config.yaml
n_layer: 9
n_head: 4
vocab_size: 1024
activation: "reglu"
norm: "rmsnorm"
positions: "rope"
rope_base: 10000.0
rope_fraction: 1.0
attn_scale: 0.177
parallel_block: false
init: "normal"
init_std_down: 0.0104
optimizer: "muon"
warmup_steps: 39
Each number is 128 + 24 x the weight over its row's rms, rounded and kept within 0 to 255. Layers, rows and columns count from 0. Numbers have three digits each. The size before them is the row's rms in percent of the matrix's.

# q: layer 2 attention query, 128x128, rms 0.0996, rows 0-19, columns 0-63
# k: layer 2 attention key, 128x128, rms 0.0924, rows 0-19, columns 0-63
q0 131:078126172119088138144129174135097099140153143140116080130116145124146119125118148136105140140122121117137122172094160110181174146124135134158110122140097126152106146131154129136117143142113142
k0 131:106127189136126146162126134088143188123160218135110114093150165124081151109126126110111149097116136162109129129123183107117109123162150113111115151131091140168090146117121083100120104104127127
q1 120:126106166118149104122138119092161132144187179123144151111124166120118152165128156138154093122151156105109133109117158157131086093143106147139148111135146118135169064122103128100131128116103127
k1 149:127140143152147128111156145124123148123121167135126123138174143121135160060133100144121105114109120154142159174148181168142150134107106116152096133166120167147076172109143111130136152172082110
q2 139:198085124082122138113137120136108154106193078105108144117127114144084104136161067130141128132101143073068100130124118164110149116127100129134116132143111152153149159132138129166121171131093115
k2 118:144102133147099108135090120143098108127154125116099128110085129114155120119146111141159134117097087132146113161127140108152135136172107105144106130137146118123096151132134131163130134147108147
q3 130:074131146131110144078146126120125104116164177088137113153131123099075135150145096145142112146135128110108130105096101109119105082108117121178130106109110102115152092147145114113120164126099155
k3 137:155126136120111169093108152161097138138122083105114153093148116138139126108118156144116134140156107088136126182120111101127136147110133143134146122071167138092105083110174132159125115149137093
q4 103:134127152091162151159131116107137113130170127154129149142119126110169130130171152108111125162150151127137122142142151158119148131109131185146095099128087118151109115110084116089126120174097144
k4 123:087106135114135115140126144149149134091102197089132151105132116166135128093089136103191170179151170138145130097112184115156168138116140120096159112126100138146129162140101143145085106097122112
q5 119:137161138106130142119124106132097152132100076107118149113148101120120082131161147114121151148128143094117155113164160124142102157130129126148159096085092075101152167122058144118125116075106112
k5 128:171115133134131164145134142142125122152121127085130100124120138151132136135088159104122143089156107112096155134116142100148126105136134103093138139132120116099093128124137156155088137131138112
q6 122:151128118113143134120171147104125126133152109118133155108124128120136163149098126146101119136127151101140082087096107173097141105143147135095098135106117118119149133164127094108105125170120082
k6 125:131147154146149137116150083110108164136136123102144092159123099181140112112138075119103076138159081097129115149177161090102126155116156130128118134135116123125091148140124129147132118069118127
q7 131:144152116139169099108150150107093158114110156089160147186128111107145136147137096099131138164129113096125094134102101101108105122141127125144106124135149133128145139105153166089102115111148108
k7 122:137153145118146147104146159087128131146140142111183080129141143107177129100058112130143126178121117123152141169108152174122123124101158135103099101083123120099113132100112135168191092118126108
q8 126:095164091122134114169138119153149133110115172149089150126139140136115146143129130149116146184125101171086122092130121171138136145140118123132133159134136130158150128103109105114132094084169102
k8 122:147149166134116127130156138146130143111079127090136149119128137131148114170161121138104104099180172085105148108131092106128144116144138097135097148089118136088122110109139106142140119140085104
q9 126:146136139136119079159141150096138148114136133172165105098116123120147127122168124100090120154182130089108125128168096130124126141140097160145100165151112120107116135108130136141131143133197125
k9 127:141166135114137086174125114176087118144111139123162099137149134120129115148144118122122131116130165140126153175146219080121161120163113091101121128110091133144128153061122133151125115144162160
q10 128:163110100152096173157118120163151118114142185118177166086154094139080102179127159105156140154130132135121099134156114160117140095084130171164125152113140114103116135145129134104148151131115117
k10 138:123114143110104114137081095136138124073134125111106111119112145155157145144123113130132065106132148116141132093124111128121123149093151082141127103165119106137099138155120166161139149157124093
q11 134:153111134149121084129113151083130129129085128137165146114123116121126096137137148121176147115094087122120116122120119144161135100121098139135114155143141123171162123177101191119118116115155061
k11 119:157167091154126101108126155138151154100150132078103126116098118142098149115160117092135131090145124137116071172119144141114074126119142105133095105121118112157145145114162132097105110132118106
q12 147:138096093089152122133123094096120126129070124132082136152134130122152157112090135084131108142120125087107125131154121147192127089110146109119114151119133126113071127148122145170136121088128115
k12 149:131130171125174164113143109112114149109151099109170136137146099154118142133164141185110119097125155149132123105163079129088115103121158142146133146141148141105143099156088171079137123163155116
q13 124:120152159103174152117137126123104081131168148166137146149149121126127108136138139101167115122148117163143070128120119128110135133153143169146161143141140121125101157176164141098140139122151114
k13 122:132170119132157154129095130134142122131076154127091107060133131138100121120135138133106104111162134101099149144101109125095087107094156147144099148159105153127123122098108140130127119148130108
q14 131:101137140160110095150175088105150104100115147145141094106105127115128117133137144154148105148138107096120149111104137173153128127088133160101160135127090142165098131132198154170110158112133135
k14 127:114131152136141156118118096106153171138152127160123095170093148130116114125116141062131125121112109131135142145083150101114108109157151097112105124106152116110117130125108113106122111084165076
q15 143:089122157143117142182112172085097133128136148135124142149115163140159115172093138151138160125119129117106099117142132145115146126134126116097131112140167174136112073138162132098150133117171154
k15 139:134153124187132119142089137152091169160107077110117137077120150106101088130094127158123113102115139195104158148118131124157131139122140150130147141116128096094163120138075113122127168101085105
q16 127:124135134094108153097148165090111135145171107118084089121100087094101122083137117109118115121122108101107103118118105140114153113068150123157125114144162128136080149136124149123135132165077131
k16 135:135169130125134122122138140094150109151147093178133133151150138190150132156114140133107159172127114137112128165098130142096127145156128109134142119148135106107175099105134151158152126112146113
q17 111:158113119139168121110082145109154153104129081160133118112116078122130169156115117138087099108103126094157146122137102119090107110112130140113143120106159106119143116146132126118134124108129133
k17 138:117161135133128140107129116135118195172172162127156108134118135086140156103173128140130113116095143173099165136102157142115153146103106181140118123111171119154114114083122110157148115112145163
q18 115:185101113122196139126124123153092134159113093117127106100085136136132113134116100126139119126138117117136118119117096076138125147132157133171142168106161129104120113159190109134125100106164147
k18 142:134123145117106115126125132147110133154112097130126101123114116114140149092110130141132100122121103155120149165134110125062120136115160107156147115119122118104143131138176174138135140140151106
q19 135:071118097139119116150127124099123140142102176127134121174149162129142110125103165097137146094151152135105135136123160153148127135161106119091142110129106179162141127108156107138140125116190168
k19 134:148088114128155139107128148119127149068097154134113112144135142164109167129130120167124129155144157142168119129116145148177117123145150145119170116126150120141081122109140071131137163122093113